python train.py --norm="layernorm" --norm_eps=1e-05 --extras=["capped logits"] --optimizer="soap_variant" --weight_decay=0.14
Each number is 50 + 12 x the weight over its row's rms, rounded and kept within 0 to 99. Layers, rows and columns count from 0. The size before them is the row's rms in percent of the matrix's.

# gate: layer 8 MLP gate, 1024x384, rms 0.114, rows 370-376, columns 0-63
# up: layer 8 MLP up, 1024x384, rms 0.119, rows 370-376, columns 0-63
# down: layer 8 MLP down (transposed), 1024x384, rms 0.112, rows 370-376, columns 0-63
gate370 096:77 57 45 48 51 27 50 45 67 48 52 42 57 51 49 53 73 63 51 32 59 51 40 74 37 36 56 33 32 45 56 36 62 47 24 37 39 54 41 43 46 43 33 28 57 47 55 49 27 48 20 32 54 38 54 60 43 52 34 50 62 48 45 54
up370 103:39 58 45 53 38 84 50 58 61 24 17 57 60 42 43 55 49 50 52 70 44 37 48 52 57 47 61 38 33 40 54 62 54 46 60 32 48 40 57 44 38 55 32 23 55 35 61 66 75 76 35 24 55 48 65 43 44 62 42 64 56 49 47 54
down370 103:66 46 43 55 56 39 49 62 47 56 53 83 60 57 45 70 45 37 49 62 83 54 47 53 22 35 50 47 53 56 43 58 56 48 35 47 48 32 51 56 53 35 35 54 60 61 42 26 33 47 69 45 40 63 52 50 61 41 48 47 51 78 66 41
gate371 099:30 49 29 43 33 50 26 45 47 52 51 46 28 56 70 44 57 58 45 53 44 46 46 59 44 46 54 59 45 30 51 67 51 36 40 48 73 45 49 55 42 68 46 45 68 67 33 58 59 40 57 49 39 52 68 56 36 55 60 48 49 49 52 64
up371 095:51 56 40 42 51 59 60 46 42 54 39 49 59 67 59 51 46 75 52 57 42 64 75 43 47 55 53 32 37 55 46 69 78 33 58 52 48 51 39 66 59 47 51 23 52 46 64 60 59 44 49 48 66 50 51 61 38 52 45 36 42 59 38 48
down371 090:49 43 60 56 40 58 35 63 32 10 41 22 56 50 49 57 68 41 67 56 60 54 37 58 46 63 60 37 63 41 47 47 30 24 58 73 60 58 43 39 42 80 42 63 59 36 59 27 57 56 57 42 40 57 83 56 49 50 36 57 54 59 58 36
gate372 098:27 42 45 48 53 28 31 49 50 48 68 24 65 54 41 47 36 40 53 57 45 51 41 48 47 48 48 56 39 53 60 49 52 41 43 44 58 56 37 63 49 46 44 33 46 76 46 55 30 31 52 58 53 53 41 50 49 60 57 39 58 51 43 41
up372 105:52 61 60 49 43 41 43 40 47 44 55 46 49 45 71 58 31 42 47 64 43 47 43 49 40 52 64 43 61 52 41 38 48 64 63 56 50 50 33 49 45 50 68 50 26 46 43 42 61 51 39 49 36 54 51 53 48 56 45 44 64 39 55 56
down372 108:66 39 68 39 47 49 53 48 40 37 41 51 26 40 62 47 35 42 49 47 66 56 37 44 64 40 45 45 37 65 54 42 63 74 28 49 63 47 59 32 45 55 61 42 38 45 48 40 55 68 49 39 50 56 53 50 42 46 42 63 56 38 43 61
gate373 094:51 50 55 13 46 49 53 35 41 57 34 53 50 40 27 34 48 41 52 42 58 50 70 10 50 46 55 42 54 54 68 43 32 51 70 44 53 38 45 48 54 43 41 51 60 52 58 31 33 50 48 60 56 68 46 59 60 79 55 39 55 32 61 61
up373 096:39 74 50 54 44 57 29 64 53 54 30 71 36 50 67 60 62 57 48 56 38 53 50 56 55 50 60 50 47 48 52 69 59 43 54 60 67 52 40 38 59 47 52 31 44 59 51 44 69 39 50 36 55 29 52 53 60 39 37 68 41 38 38 32
down373 102:45 39 75 49 52 47 49 42 44 62 52 55 56 47 43 30 40 23 56 76 50 44 72 23 46 44 30 53 45 53 54 60 34 35 44 47 37 44 53 35 57 69 31 48 59 53 60 51 56 62 76 54 35 52 31 40 34 55 44 51 52 52 51 54
gate374 098:54 42 39 50 52 33 55 39 60 46 79 32 23 48 63 49 57 50 43 63 42 48 48 44 65 42 14 59 45 21 47 28 42 25 53 36 47 46 45 49 49 69 54 45 64 46 50 61 52 65 47 47 31 39 49 54 43 56 73 50 77 33 52 42
up374 099:36 40 41 29 67 43 34 49 44 37 59 46 36 58 57 43 41 60 53 52 61 57 31 60 32 63 67 54 67 46 49 36 38 54 60 75 45 88 49 39 46 85 56 51 56 51 31 41 62 65 50 74 83 35 47 70 39 54 38 44 40 40 42 52
down374 102:58 71 49 58 50 57 60 44 47 50 69 40 67 66 62 56 50 54 36 54 51 45 59 58 53 63 40 43 38 53 51 52 56 59 38 34 62 42 54 55 57 52 24 56 43 54 50 55 42 62 46 57 64 59 58 44 46 40 56 25 62 32 57 29
gate375 094:45 47 57 48 59 48 63 61 54 50 33 53 54 47 55 58 44 38 39 30 33 42 40 31 60 29 59 49 57 42 43 46 59 64 53 41 30 52 31 34 51 28 50 64 44 61 46 58 57 40 43 41 43 54 47 48 17 65 68 48 54 61 50 47
up375 101:66 56 25 54 63 36 64 66 43 54 41 63 51 39 58 55 65 46 60 53 70 58 52 68 41 44 52 32 63 45 47 39 51 52 68 49 44 53 37 51 33 53 51 48 53 50 60 40 31 23 49 49 35 54 45 48 87 34 29 60 40 42 43 44
down375 105:40 38 54 39 33 64 52 62 42 48 63 30 56 60 62 59 79 23 52 44 66 43 52 49 76 44 53 53 65 38 53 46 48 41 52 61 66 38 46 54 37 39 46 49 53 16 50 50 65 55 58 71 54 58 44 48 47 41 54 37 40 59 46 49
gate376 099:63 53 95 41 55 37 54 42 48 48 57 37 52 34 51 63 51 49 49 56 55 56 47 55 52 49 47 52 55 45 31 76 41 45 43 84 51 36 50 48 42 59 46 51 47 70 36 52 54 56 47 76 51 47 32 33 82 48 40 56 86 50 49 50
up376 099:71 48 80 38 49 67 33 39 43 37 72 52 43 61 54 62 36 53 54 76 53 37 42 57 56 50 63 47 68 51 68 53 54 63 44 56 55 11 72 45 29 57 54 84 34 62 69 56 65 55 59 41 51 53 52 59 46 46 58 36 37 50 65 40
down376 104:53 57 45 47 46 42 57 49 54 37 60 48 34 63 60 37 37 52 68 34 58 50 55 63 53 37 68 59 50 36 57 36 41 55 57 35 53 35 41 42 18 38 21 66 62 36 47 43 48 50 36 35 49 67 50 40 41 46 51 38 41 64 63 46